config.toml
num_key_value_heads = 4
vocab_size = 512
bias = "none"
tie_word_embeddings = false
extras = ["some layers without attention", "gated attention", "value embeddings", "an embedding shortcut", "capped logits"]
init_std_up = 0.0426
init_std_down = 0.0
optimizer = "muon_variant"
Each number is 200 + 40 x the weight over its row's rms, rounded and kept within 0 to 999. Layers, rows and columns count from 0. The size before them is the row's rms in percent of the matrix's.

# down: layer 5 MLP down (transposed), 384x192, rms 0.258, rows 11-28, columns 0-191
# up: layer 5 MLP up, 384x192, rms 0.271, rows 12-29, columns 0-191
down11,089,283,214,204,144,192,212,202,176,142,223,164,240,137,218,261,129,129,263,168,211,184,220,145,200,231,197,283,245,251,198,119,197,246,186,205,178,206,177,186,199,218,130,174,238,160,237,228,280,192,235,186,162,161,189,179,207,175,249,201,214,186,203,207,275,165,200,206,191,147,133,224,193,212,209,213,132,219,138,190,153,199,178,246,236,215,261,188,235,218,263,195,175,207,237,231,149,177,273,132,213,152,168,169,215,180,227,151,265,208,209,188,230,183,148,150,223,248,235,236,170,285,178,170,256,123,162,259,193,217,150,116,266,180,207,252,147,227,124,208,135,262,214,232,252,176,211,214,218,273,211,174,181,220,207,278,199,136,291,216,201,186,225,240,226,204,167,198,239,167,236,179,150,221,235,181,203,203,198,117,125,172,202,249,218,235,141,139,166,174,238,155,237
up12,086,222,174,204,167,238,245,233,236,209,198,222,128,188,160,221,151,222,183,230,242,261,223,159,189,147,228,192,193,128,124,231,257,167,183,160,165,216,190,197,247,119,119,176,250,273,235,165,271,204,146,225,211,190,147,251,137,172,255,194,247,141,149,206,164,209,228,269,207,175,239,229,205,274,339,123,180,201,121,270,189,203,194,228,147,136,190,196,224,190,169,212,163,176,196,178,251,285,197,219,119,177,238,183,177,181,171,120,196,211,219,193,170,124,242,143,231,165,205,151,184,203,222,270,301,283,168,188,206,215,145,207,162,228,248,231,176,223,222,238,228,170,188,203,146,228,230,273,153,176,196,184,186,174,142,189,162,159,224,273,196,198,207,162,199,234,242,230,227,226,252,195,236,232,171,174,175,207,174,172,212,184,199,266,200,192,218,272,191,177,199,178,196
down12,108,179,150,280,286,126,257,188,196,184,198,156,231,129,203,175,170,198,270,211,221,138,231,203,173,172,197,183,147,145,190,201,198,232,222,192,197,179,193,227,153,150,277,121,229,158,251,163,118,167,145,168,139,224,222,155,191,206,161,159,202,204,128,196,238,221,173,239,152,206,193,173,176,191,251,200,174,184,231,257,156,208,157,100,199,170,260,222,197,251,185,234,195,132,194,214,243,203,138,243,192,170,228,188,220,157,207,170,149,262,202,208,168,136,252,199,221,161,182,245,189,237,171,228,195,235,197,159,267,184,207,192,234,263,221,257,205,173,200,178,136,164,197,218,163,245,208,207,208,218,155,165,283,207,205,204,105,187,196,207,145,184,201,151,235,232,245,180,204,195,149,174,243,206,176,212,125,150,63,163,94,153,235,194,249,148,209,216,139,223,150,136,197
up13,102,230,282,154,177,190,173,267,188,243,121,170,267,208,198,282,141,262,171,176,185,253,260,164,135,223,215,165,199,203,174,223,157,210,141,268,185,142,213,118,207,225,161,231,201,94,254,172,166,223,204,166,95,242,239,185,163,131,225,225,113,132,188,194,171,254,147,147,189,144,184,162,231,108,148,241,214,201,229,191,223,260,214,220,168,157,211,221,133,197,235,162,188,209,165,267,267,200,192,187,214,278,186,261,213,181,252,176,215,185,198,146,263,215,200,250,188,164,234,201,172,186,182,158,208,205,185,230,175,194,205,136,200,278,162,178,214,194,227,195,276,219,227,213,242,225,188,188,173,220,167,201,206,206,169,210,251,203,200,228,159,102,209,166,258,245,228,195,202,260,201,183,156,205,211,164,203,155,162,193,135,173,218,159,236,166,85,207,202,175,236,209,173
down13,093,173,225,208,163,209,183,253,147,161,208,179,217,244,226,212,249,277,146,195,272,213,298,181,204,178,215,183,229,114,169,95,225,285,236,182,196,187,214,184,164,218,174,215,216,221,209,207,177,254,226,193,177,172,212,170,206,172,198,180,291,254,180,225,295,195,162,192,160,226,261,244,178,187,163,207,168,136,228,226,278,237,195,182,219,244,177,198,235,215,172,192,160,220,219,248,231,122,239,143,251,173,141,206,188,205,221,237,114,175,224,205,89,202,182,230,226,136,196,255,212,232,136,151,133,173,258,268,136,244,194,207,202,163,187,147,192,203,212,212,202,216,227,257,159,231,208,165,201,253,228,183,262,251,143,220,199,224,182,205,217,222,157,182,240,228,235,197,211,214,209,239,159,97,216,120,170,191,280,257,127,148,172,165,212,176,150,227,150,156,191,124,192
up14,110,168,248,265,262,196,186,163,195,211,215,180,248,182,160,216,170,235,137,126,147,167,193,165,156,164,198,231,173,209,250,145,182,209,199,108,229,172,186,265,202,209,127,135,175,206,159,256,189,247,223,203,140,194,180,199,144,134,243,257,180,188,204,247,216,254,178,196,178,205,151,162,199,157,168,152,164,241,174,165,270,207,148,222,259,217,180,157,143,184,197,206,224,220,197,189,263,207,202,259,228,187,147,234,210,174,161,123,256,209,218,231,253,172,197,267,170,192,198,199,190,252,99,209,224,177,215,188,124,192,187,224,242,213,219,205,169,199,210,199,196,186,239,217,243,204,206,175,241,206,221,277,206,136,252,199,126,205,234,160,153,201,283,268,182,162,143,224,164,163,177,283,199,304,249,172,197,258,222,150,194,153,194,256,137,153,158,266,199,102,156,156,127
down14,098,123,195,182,208,245,232,220,277,181,176,221,196,165,178,224,215,144,198,193,147,140,200,204,165,196,212,196,244,290,152,186,219,223,253,233,194,152,264,183,194,195,182,241,192,166,228,197,195,204,210,143,189,94,185,282,200,186,224,245,199,246,216,221,174,224,179,197,202,140,144,160,159,175,218,189,178,264,262,203,240,255,209,198,202,160,147,215,142,271,284,148,200,225,163,169,180,185,230,156,190,256,169,248,133,250,211,143,249,185,211,146,204,188,249,206,153,271,249,253,237,128,234,230,222,209,141,280,181,165,156,230,171,204,230,170,195,135,305,144,210,95,220,217,210,217,225,191,234,167,193,214,168,177,191,225,220,199,212,168,145,185,218,201,216,187,129,248,211,168,226,224,209,205,207,156,128,332,235,260,204,232,209,200,258,190,179,154,130,262,184,146,156
up15,106,208,131,178,166,249,216,202,165,180,277,170,195,218,169,233,173,100,165,224,181,149,203,235,207,257,210,175,159,245,235,195,201,182,165,167,172,280,217,235,223,251,215,292,194,179,248,145,242,179,192,156,271,169,251,202,263,231,203,162,157,167,175,195,268,262,234,239,200,175,168,218,184,156,183,242,162,221,225,220,170,243,232,214,215,254,244,188,164,111,205,162,226,230,240,124,186,253,187,220,219,171,189,210,230,173,157,218,197,190,230,238,164,263,204,216,250,184,241,229,179,202,193,252,204,201,191,147,219,233,184,188,194,268,217,246,213,193,112,240,178,173,212,175,183,251,269,252,148,297,157,223,180,158,179,223,164,221,129,303,176,178,189,204,148,181,103,100,267,149,208,209,216,201,166,129,197,177,150,142,163,202,231,156,208,203,176,264,239,155,267,254,255
down15,106,165,229,232,189,226,178,193,223,215,121,191,186,270,196,236,253,184,189,163,121,236,273,195,228,270,227,148,177,229,293,145,202,249,202,201,134,268,189,188,234,216,219,219,219,141,154,149,162,211,185,176,243,192,232,221,226,213,203,225,196,170,220,202,202,245,235,179,165,153,152,260,202,223,191,211,294,185,141,183,180,228,176,168,134,242,143,242,154,280,173,107,231,227,241,242,138,291,249,241,175,224,199,174,180,164,251,174,184,231,180,157,203,190,195,234,197,147,167,242,211,241,173,192,148,171,246,234,260,259,190,205,187,203,243,246,213,170,172,194,181,220,183,181,190,185,222,247,186,176,167,255,183,218,227,185,230,238,242,165,164,77,246,206,247,235,214,197,217,198,154,319,199,242,306,218,218,200,226,264,279,147,184,158,198,222,169,150,154,128,206,190,261
up16,096,146,138,155,235,251,195,257,148,259,209,227,205,220,227,234,140,192,196,242,216,245,195,238,269,188,214,239,128,184,197,229,141,144,164,199,182,126,219,182,203,180,172,293,230,189,245,184,231,173,280,152,212,214,94,170,171,182,195,255,242,203,170,206,257,188,223,132,198,198,189,182,224,191,228,224,178,259,162,244,191,149,292,165,273,191,198,146,225,226,169,234,249,154,90,261,199,139,186,237,154,216,164,185,256,139,210,152,224,134,158,197,250,197,236,205,218,162,141,235,170,127,167,221,208,235,187,253,259,192,212,201,213,133,182,259,247,201,266,196,243,174,155,139,185,214,208,202,238,236,207,240,144,218,151,206,218,221,130,248,243,192,164,237,128,171,205,262,238,246,207,206,227,176,213,195,192,204,219,257,241,196,138,232,231,247,182,232,190,149,137,144,148
down16,099,239,198,232,181,216,184,189,125,169,239,235,167,210,252,136,144,213,220,184,179,286,243,201,205,200,235,190,178,187,253,227,178,189,187,257,213,237,191,266,254,212,192,197,202,186,195,261,190,156,193,247,175,196,191,235,255,180,191,100,171,145,159,128,180,229,220,148,159,110,215,227,227,143,174,166,208,186,179,185,238,221,176,180,164,115,168,118,239,185,147,189,254,158,191,160,218,246,160,183,172,213,235,196,137,156,188,222,184,229,300,200,230,205,245,194,207,255,228,160,187,181,179,192,223,201,216,244,145,260,195,148,165,176,199,172,147,192,224,150,270,120,225,241,151,256,174,158,183,164,197,179,204,284,238,207,154,134,281,220,158,170,246,201,244,134,166,169,169,142,246,202,215,191,204,230,279,148,251,183,245,163,194,90,103,188,148,251,143,206,182,165,206
up17,086,254,159,168,177,211,236,154,217,149,257,200,231,229,244,185,205,184,162,162,247,152,194,175,235,175,280,228,247,286,215,235,246,210,176,203,214,183,293,200,215,169,227,195,248,227,181,234,159,185,132,175,179,181,268,314,203,119,169,223,252,187,224,133,212,170,220,169,203,223,200,158,241,212,230,166,177,193,220,305,162,304,213,195,253,246,262,216,153,171,210,221,96,211,185,321,201,267,219,170,207,218,232,238,267,194,176,196,191,179,126,212,172,242,234,212,164,237,212,165,213,217,152,220,211,241,216,214,144,261,225,191,148,199,179,213,212,176,217,198,163,152,174,251,181,232,223,172,156,150,192,171,215,217,194,195,284,231,202,197,215,160,223,192,232,173,236,183,128,251,208,269,123,212,208,208,261,162,223,192,271,180,202,266,241,267,195,178,146,239,128,174,164
down17,108,248,219,191,142,226,143,182,189,292,192,166,216,151,214,135,154,184,159,162,189,183,179,231,185,199,205,201,173,156,216,231,200,151,226,234,186,181,167,168,142,240,181,254,200,194,215,160,256,272,202,178,173,223,246,160,199,200,173,163,193,255,179,178,209,258,210,194,206,176,216,144,248,229,227,262,210,124,205,189,151,226,184,215,177,137,234,133,185,256,221,242,179,174,187,203,240,172,158,136,195,300,242,211,190,168,182,256,234,201,162,151,179,130,197,197,175,175,255,239,227,158,199,223,132,151,160,164,213,155,199,164,142,114,180,199,215,230,123,200,264,266,241,217,172,146,168,206,153,256,248,142,239,124,165,244,129,131,213,201,137,168,175,148,150,155,249,206,184,172,165,249,153,225,144,195,157,255,187,122,108,273,211,120,224,147,207,256,192,228,149,193,213
up18,092,159,120,230,146,220,264,279,152,169,151,124,288,216,175,235,240,243,63,235,229,210,215,155,205,235,198,232,230,190,216,229,232,217,192,203,171,209,174,122,193,181,139,251,192,251,155,181,183,202,203,149,195,219,208,109,174,161,231,278,200,170,207,227,251,284,193,186,202,253,181,180,235,132,123,246,145,237,186,267,179,203,173,231,171,244,138,199,169,190,229,137,251,245,175,239,255,205,180,234,189,198,198,212,205,161,103,199,215,154,239,204,192,191,170,211,216,149,212,94,174,198,252,154,214,183,164,202,272,136,181,261,168,189,181,229,187,155,186,225,139,341,254,175,250,213,156,279,208,194,203,185,152,236,232,215,173,175,236,173,194,214,221,186,167,236,191,235,177,190,246,174,144,234,177,184,219,249,173,186,177,214,156,216,205,203,152,184,219,194,231,201,190
down18,113,186,190,223,219,173,171,178,212,230,224,192,233,175,211,234,147,189,121,226,197,151,210,177,259,264,181,158,137,173,271,110,196,223,237,184,159,202,117,156,168,221,226,218,186,198,168,219,207,212,148,201,160,180,332,208,198,197,231,203,213,225,227,204,250,225,171,154,208,246,205,243,194,210,195,152,125,159,189,290,242,204,185,205,180,203,166,244,187,212,168,244,203,243,172,172,241,172,185,168,228,225,260,173,181,172,221,164,289,226,129,201,200,163,257,180,256,239,235,203,195,166,150,174,268,270,264,186,228,207,297,247,173,205,121,195,200,190,289,210,130,273,268,242,199,222,227,206,131,148,175,287,184,207,244,244,223,245,212,177,277,143,250,153,195,176,71,171,146,228,209,227,216,237,139,187,234,215,255,209,183,173,191,206,207,173,182,227,232,221,225,244,189
up19,089,204,123,146,175,259,238,199,218,206,202,209,202,252,176,268,287,227,182,195,187,152,213,140,226,165,212,267,204,243,267,222,147,121,237,221,161,204,195,218,206,236,195,166,232,149,219,226,235,179,193,171,184,220,262,241,214,165,241,201,198,234,167,162,194,220,237,259,232,143,249,153,231,164,224,209,170,234,262,208,134,195,179,209,278,244,234,205,243,107,240,80,211,131,235,239,164,210,215,179,257,178,140,207,255,181,240,229,185,183,227,128,161,209,194,223,216,143,214,100,207,171,182,195,223,185,165,89,194,155,185,216,244,256,172,234,172,230,152,217,159,264,248,126,185,196,226,152,153,114,197,186,236,216,170,244,228,227,202,131,201,155,208,145,165,183,249,278,178,179,181,281,249,199,133,206,223,221,199,239,178,180,263,177,158,197,194,203,188,138,212,234,188
down19,098,129,210,213,270,228,139,199,205,217,213,210,160,188,254,115,164,138,201,246,206,209,159,206,235,220,219,209,170,217,152,282,210,188,256,224,237,193,248,220,144,216,149,228,184,296,231,185,264,170,220,277,191,123,170,187,268,170,183,216,250,213,123,143,180,199,134,162,199,171,183,126,181,183,235,153,210,220,290,177,236,164,133,228,198,271,202,173,206,172,204,148,239,182,218,219,190,239,199,156,191,128,192,184,146,209,173,269,111,169,168,228,173,206,239,227,256,202,124,161,154,196,209,174,187,143,235,112,185,150,213,252,207,138,177,178,115,224,192,163,213,204,203,249,234,235,146,234,268,200,158,143,153,178,222,233,208,191,240,204,210,235,196,182,154,204,226,220,205,195,248,189,211,254,249,187,223,182,179,176,185,220,114,139,224,272,193,236,180,108,272,213,160
up20,104,253,229,193,269,225,187,278,270,255,256,138,185,182,235,213,231,218,148,157,237,234,151,242,159,164,155,245,174,186,252,219,170,188,199,199,256,201,186,227,239,150,187,199,181,157,236,216,210,222,218,192,290,195,213,169,209,195,190,258,180,302,165,114,261,164,222,193,240,209,271,167,218,214,199,158,116,186,195,213,147,214,206,151,178,231,259,194,261,158,200,249,210,232,219,219,215,175,207,165,180,155,156,235,172,137,311,236,232,252,185,170,185,185,134,213,194,168,239,199,75,181,262,169,149,189,138,206,227,141,200,123,209,262,93,147,171,188,187,174,167,189,175,199,250,181,152,203,220,183,256,170,199,163,141,167,203,242,198,180,154,276,198,174,177,198,222,169,158,235,243,203,237,183,224,230,207,251,184,192,138,198,144,248,228,221,280,238,241,216,224,263,204
down20,093,163,207,214,182,174,169,247,183,209,207,173,177,168,133,262,207,238,253,274,229,171,201,216,179,220,207,199,213,249,266,181,282,172,110,227,216,220,146,206,156,211,224,182,261,106,204,198,138,241,229,230,211,225,271,196,128,198,230,128,138,217,281,219,220,166,157,182,114,152,213,215,226,277,201,166,140,171,241,270,194,211,181,237,214,166,242,241,164,175,189,143,255,118,162,222,199,132,138,222,163,218,139,174,174,157,174,180,183,137,173,215,168,234,153,171,198,172,175,266,222,218,201,289,190,199,217,168,193,301,207,228,211,193,167,216,187,162,164,144,217,247,221,178,210,241,199,210,163,209,178,172,168,211,160,161,225,190,130,187,206,237,214,217,265,234,215,195,108,217,142,141,199,241,229,229,242,162,159,190,223,230,162,169,240,171,154,178,178,188,193,297,306
up21,091,248,307,208,213,199,208,212,212,161,148,233,244,294,137,142,248,207,226,236,191,172,207,162,99,281,217,227,147,164,195,235,171,211,156,266,257,158,257,291,166,210,182,171,164,248,212,186,181,224,169,205,200,163,290,158,223,193,173,161,206,147,191,190,195,224,240,177,188,194,143,237,250,191,164,202,212,132,245,197,149,184,229,192,182,204,227,205,251,144,217,192,183,198,179,218,196,160,221,221,249,150,212,166,133,205,218,209,162,156,152,221,174,283,150,233,253,159,170,178,230,184,251,191,167,104,207,153,193,137,162,168,214,199,226,195,273,263,152,201,230,229,229,173,206,184,237,86,189,211,183,214,219,193,240,232,154,204,237,140,181,269,213,244,243,196,212,161,257,252,198,259,199,232,280,140,152,260,233,167,258,195,217,187,205,208,188,199,277,238,141,215,130
down21,098,160,176,177,209,215,290,154,179,212,230,148,212,153,184,190,221,62,208,170,116,208,227,266,229,137,235,212,110,216,161,248,213,248,223,250,160,148,179,260,222,131,251,222,254,166,169,158,168,189,166,213,208,226,182,242,210,233,221,237,130,168,315,164,228,239,200,212,242,147,171,245,164,198,234,198,202,220,211,191,241,153,180,139,178,262,171,239,194,273,186,208,195,243,201,202,212,177,192,240,248,208,197,177,189,168,257,163,239,206,123,147,234,240,169,164,215,199,222,192,224,281,182,200,197,235,179,213,164,156,228,150,262,170,230,254,205,212,250,214,150,208,114,146,163,215,283,193,254,206,216,273,177,151,213,138,249,191,180,253,221,169,229,234,183,272,170,165,214,184,221,189,224,180,186,216,177,151,210,190,218,275,176,246,303,254,214,259,159,170,173,206,221
up22,098,201,197,197,190,205,212,147,238,180,210,178,215,201,184,199,232,256,206,195,147,169,106,221,158,161,195,196,209,173,244,140,228,264,167,222,139,156,154,238,183,237,155,292,167,160,220,192,171,272,266,145,309,150,158,218,219,136,220,235,177,121,226,169,153,163,132,236,278,197,199,149,127,281,208,215,182,221,180,228,169,270,208,222,174,256,241,191,193,250,187,242,259,217,212,178,209,205,233,207,163,169,156,175,211,158,219,191,156,161,216,217,232,184,266,201,155,195,224,197,281,189,222,176,185,140,193,124,207,154,155,215,242,186,159,216,223,173,164,142,191,136,139,202,235,134,243,196,215,257,145,272,212,164,154,236,232,167,256,186,249,199,233,252,260,158,218,226,182,208,204,179,141,160,192,300,174,217,260,157,244,159,156,276,215,193,210,257,187,164,135,173,205
down22,103,212,198,178,222,140,134,216,220,207,243,201,221,146,212,242,177,190,199,160,167,211,176,164,198,152,230,204,200,168,145,155,236,194,193,143,148,172,165,271,224,193,184,239,157,190,232,237,163,130,174,250,116,135,186,106,180,238,209,217,204,242,224,142,257,257,209,188,213,165,190,260,135,216,217,273,203,172,132,191,200,188,155,289,201,216,184,181,239,142,204,212,126,241,188,203,169,239,193,123,272,187,231,266,223,181,175,182,155,234,170,127,259,211,253,188,216,163,186,211,169,192,178,225,134,251,135,155,195,157,233,208,185,205,230,166,150,222,265,224,224,240,153,184,212,166,173,195,271,256,297,168,219,196,222,215,214,194,225,242,182,263,161,196,201,222,248,156,166,195,154,214,169,191,177,184,210,229,160,153,223,213,187,153,181,307,197,140,307,269,227,316,223
up23,108,190,222,173,206,245,226,215,233,229,229,224,106,196,184,243,198,127,256,206,217,143,257,204,158,174,181,159,194,249,201,136,202,204,173,192,150,173,186,175,177,184,213,193,227,128,211,197,272,286,165,186,245,131,198,269,157,222,185,245,235,225,200,281,207,200,118,179,241,219,181,151,187,182,223,106,159,185,147,283,198,183,277,239,212,113,245,175,186,179,225,214,121,244,180,238,221,184,134,174,213,198,234,214,164,161,291,130,223,212,224,176,179,193,192,218,214,252,265,209,300,95,174,233,201,195,176,262,218,199,159,149,193,291,215,184,289,240,165,142,222,179,146,180,232,154,204,237,184,155,168,243,191,205,189,209,146,179,164,194,170,197,165,273,124,240,140,187,206,208,194,210,176,253,137,241,205,216,189,215,204,161,240,133,240,237,198,204,173,188,177,219,228
down23,100,216,222,226,177,180,149,223,174,215,184,195,174,227,188,182,195,188,182,184,254,205,177,156,248,176,128,167,188,242,268,265,175,252,170,187,207,275,143,218,272,235,278,178,240,194,183,185,173,241,150,255,282,209,209,159,260,174,198,166,144,166,105,253,175,218,232,254,248,172,241,195,147,155,205,171,148,249,243,180,265,219,229,136,246,174,218,162,176,248,116,222,211,208,212,238,189,167,230,237,207,207,218,124,170,214,190,160,159,98,178,214,127,207,183,102,237,179,244,259,136,179,222,216,218,145,204,165,207,236,230,194,201,213,268,189,322,210,168,281,119,242,241,189,229,220,229,178,226,194,177,194,198,154,122,199,222,174,281,230,229,216,146,212,188,187,224,222,160,221,210,196,207,170,148,143,185,259,235,249,187,151,224,245,185,190,243,253,196,146,186,222,256
up24,109,287,181,195,238,248,244,207,157,201,204,142,119,283,179,155,129,241,260,188,220,228,204,180,196,175,207,222,160,185,249,213,199,216,218,145,135,179,249,221,246,175,200,231,215,249,133,255,174,290,264,217,246,238,228,189,175,135,166,313,209,194,258,202,171,234,196,154,173,216,153,178,241,196,164,173,263,176,210,243,226,252,229,234,188,263,185,141,265,251,203,164,187,217,157,233,147,240,264,137,199,182,219,171,179,166,137,151,177,229,201,250,194,207,129,187,140,161,211,257,213,153,200,199,254,212,203,206,220,140,150,174,182,186,148,244,190,265,180,184,154,234,245,194,277,146,202,133,171,217,209,262,230,186,168,261,219,156,235,185,151,130,220,224,215,154,246,184,201,278,199,156,260,214,251,176,183,164,210,152,191,213,154,194,242,221,165,184,232,137,113,229,215
down24,095,172,219,221,164,137,186,171,151,217,187,183,216,151,151,253,135,202,207,213,228,155,232,177,179,171,204,247,224,210,163,262,130,145,222,194,288,175,167,210,225,180,126,242,215,186,168,257,176,146,291,245,175,185,275,139,233,182,201,190,166,172,172,188,218,246,120,161,205,220,148,225,256,125,216,206,252,177,148,177,182,185,264,244,151,215,194,244,268,207,144,237,184,217,206,139,189,213,214,228,215,163,200,216,127,227,210,207,149,257,202,243,205,193,142,174,190,162,99,216,234,228,220,146,256,151,178,198,192,214,192,211,201,220,240,191,167,210,232,127,213,224,186,163,219,186,236,192,201,247,180,172,180,173,176,159,267,163,208,130,178,95,307,198,247,265,202,129,182,183,242,151,170,209,182,249,133,161,224,157,175,232,150,135,169,227,204,205,106,145,208,269,166
up25,104,205,302,159,286,176,182,234,145,195,172,233,163,248,159,146,155,194,227,257,163,202,190,212,231,147,219,227,264,213,269,250,150,185,191,233,176,210,218,219,204,182,203,321,172,179,210,199,174,211,232,170,229,204,192,194,180,200,198,219,222,206,182,171,233,189,222,207,201,129,174,212,176,212,190,220,242,209,155,244,269,143,208,158,179,214,141,125,206,233,191,210,254,278,151,241,215,194,121,192,204,173,233,154,217,223,136,123,143,188,195,170,162,121,228,200,206,258,249,193,220,243,270,159,199,261,238,200,151,259,248,267,153,156,242,137,297,195,219,189,160,164,206,193,185,212,183,189,230,250,184,225,208,188,201,184,140,176,200,219,255,240,112,124,187,237,176,329,148,242,194,164,210,237,158,230,229,254,191,237,157,214,178,131,151,218,249,224,163,148,192,213,146
down25,100,227,167,208,188,187,201,179,155,186,211,147,203,247,272,221,155,202,130,150,172,164,283,219,184,277,131,185,195,257,201,160,250,235,125,133,209,162,250,190,148,222,196,214,187,253,144,235,219,234,171,187,147,241,221,254,212,226,211,195,199,243,223,206,255,199,169,229,205,204,220,161,256,117,254,292,154,241,199,174,246,239,139,219,175,161,173,152,150,162,203,228,285,260,235,219,299,204,207,180,116,203,215,229,116,174,212,287,172,240,237,251,220,223,155,152,255,159,233,231,177,244,207,200,291,207,230,217,192,189,174,188,253,218,212,233,229,267,158,180,247,226,318,175,273,224,232,209,259,209,157,181,184,159,210,180,201,153,154,252,209,215,293,179,217,271,214,180,169,263,169,224,190,189,187,238,220,205,191,241,175,204,218,215,213,168,172,187,182,241,178,146,188
up26,110,233,205,164,173,224,162,259,210,256,175,115,207,167,166,133,243,249,220,140,161,183,167,240,190,202,243,188,249,168,245,120,126,215,177,209,204,211,185,220,174,115,185,217,217,178,199,161,173,183,162,167,181,179,153,240,116,228,187,224,168,169,189,231,268,146,183,157,255,199,114,131,203,193,184,114,226,192,200,146,192,211,179,106,199,160,268,187,230,203,217,266,182,175,243,195,200,233,190,222,164,126,184,154,265,225,214,161,175,127,203,120,215,198,281,176,205,193,221,207,188,175,190,208,234,170,147,262,162,206,240,218,172,191,177,179,188,157,163,181,235,214,283,187,211,228,232,221,169,176,188,196,182,180,197,210,231,279,166,200,143,221,162,235,277,211,172,185,128,172,168,138,83,185,244,268,235,197,204,195,117,207,203,174,191,96,139,252,227,208,227,125,191
down26,100,273,187,168,187,126,244,200,214,162,205,201,320,158,146,168,183,222,183,68,166,235,243,150,180,284,176,223,213,193,257,216,182,213,260,162,220,147,197,124,208,171,220,240,240,216,173,243,146,208,228,219,151,184,231,196,94,262,188,226,194,279,229,211,246,254,135,230,197,209,104,228,180,193,303,210,204,250,205,190,188,214,157,218,190,276,171,173,193,244,173,168,217,235,250,193,224,193,209,153,199,191,250,220,158,171,211,138,185,190,213,212,229,215,129,176,205,215,193,203,232,223,183,152,174,186,169,243,177,121,225,207,213,203,179,180,151,217,183,170,270,243,151,168,182,204,214,163,202,231,213,212,170,179,117,133,142,159,243,207,143,140,227,170,219,150,86,191,203,213,243,126,200,168,154,236,151,219,210,223,160,210,210,235,186,150,209,124,192,154,174,158,213
up27,102,203,154,194,250,194,189,143,125,215,212,180,199,278,181,205,141,164,157,270,163,143,215,180,208,166,170,178,202,204,268,184,225,160,226,233,237,174,231,177,138,202,179,197,204,247,238,127,132,215,204,214,161,175,284,190,277,178,220,282,229,192,230,134,136,226,229,208,205,178,211,177,172,230,265,189,177,228,211,150,155,236,234,244,173,225,193,213,278,197,157,256,260,226,131,215,181,200,202,190,166,141,223,200,144,146,211,157,222,231,221,251,198,180,172,247,260,118,254,187,122,262,149,264,199,248,173,195,169,218,201,258,260,169,138,197,207,182,208,203,189,188,235,275,187,235,244,202,252,195,263,162,185,187,200,173,174,141,215,236,238,194,193,229,204,192,218,301,213,196,170,232,238,246,188,199,149,263,213,204,174,116,257,175,192,285,168,269,284,240,171,199,105
down27,101,177,183,221,221,196,252,193,235,199,198,160,156,193,173,197,259,195,105,221,199,188,181,242,206,279,211,219,240,298,180,167,124,193,204,156,233,183,146,237,163,241,247,224,243,216,185,224,229,241,198,151,134,242,196,194,200,197,213,235,187,171,172,199,164,271,201,210,265,85,220,158,209,245,236,222,186,155,182,215,233,186,224,272,271,186,146,183,215,179,214,175,209,242,183,203,172,192,90,172,232,167,201,172,200,230,221,242,185,199,231,164,213,259,281,143,172,220,165,144,149,171,226,241,149,182,190,233,175,124,247,210,150,256,165,238,227,173,231,187,151,217,88,209,175,135,253,180,239,158,174,229,134,130,243,104,197,209,148,198,269,199,168,193,250,232,190,203,134,137,205,269,216,167,139,190,184,141,253,230,190,167,187,269,161,205,241,185,220,133,198,153,207
up28,098,194,190,254,211,202,205,174,220,195,232,213,228,253,168,242,218,146,187,245,232,129,227,185,193,161,271,183,222,163,158,246,186,156,251,220,166,301,169,212,202,251,189,190,207,255,221,172,236,254,200,232,165,239,199,249,246,208,154,154,225,155,159,220,207,282,236,224,299,221,185,186,210,221,229,163,228,214,283,161,186,234,226,152,219,229,186,197,241,195,211,207,205,266,226,223,164,225,167,191,180,267,133,133,250,178,202,150,160,276,194,259,132,203,113,141,190,141,212,291,144,140,229,163,172,174,213,226,208,213,189,184,147,225,219,127,204,273,229,148,185,86,190,163,181,206,250,175,222,216,214,272,148,198,185,206,175,173,173,215,237,169,162,189,131,174,242,225,252,204,251,168,186,232,223,225,173,151,141,224,174,295,249,138,249,149,235,197,240,243,233,266,214
down28,099,169,179,198,185,157,156,236,208,210,225,155,177,170,211,172,175,254,135,235,177,122,150,291,264,179,183,204,243,176,242,217,170,215,199,204,161,191,175,262,237,272,239,143,158,226,186,195,231,178,191,202,203,214,221,201,184,286,190,230,198,174,232,212,253,260,236,170,230,145,225,246,177,138,143,189,187,198,158,243,183,130,143,146,190,269,169,213,216,221,187,166,206,232,189,230,175,227,134,263,166,150,203,180,115,160,236,269,125,184,278,240,176,150,103,145,229,171,193,230,175,200,104,192,164,253,270,194,164,140,251,207,203,174,253,179,211,246,270,120,176,173,154,219,216,186,218,185,157,260,163,207,206,197,255,197,159,184,171,229,212,228,147,289,81,245,207,178,185,164,204,212,240,189,159,155,205,206,157,217,270,197,170,268,225,212,210,181,188,194,142,249,196
up29,099,244,224,198,224,180,177,134,261,141,186,208,174,258,179,250,270,242,189,106,209,148,187,166,206,188,179,198,265,181,258,305,172,210,243,189,211,197,195,204,197,244,163,213,235,167,129,225,274,232,322,158,206,197,203,258,199,261,188,224,195,154,183,250,224,251,249,220,261,209,221,115,218,162,170,233,198,234,230,243,205,213,249,191,239,142,194,200,274,180,211,106,308,161,167,173,236,207,197,141,177,255,186,213,222,113,176,156,192,195,111,239,188,239,205,168,182,197,219,188,222,149,207,270,211,264,192,217,135,181,229,184,235,167,168,191,177,295,203,194,158,222,163,248,197,225,192,131,177,176,186,186,191,162,239,175,260,196,174,201,163,211,187,210,263,156,231,190,217,217,169,191,231,183,227,205,221,85,263,177,127,212,192,180,171,170,197,216,235,227,259,152,234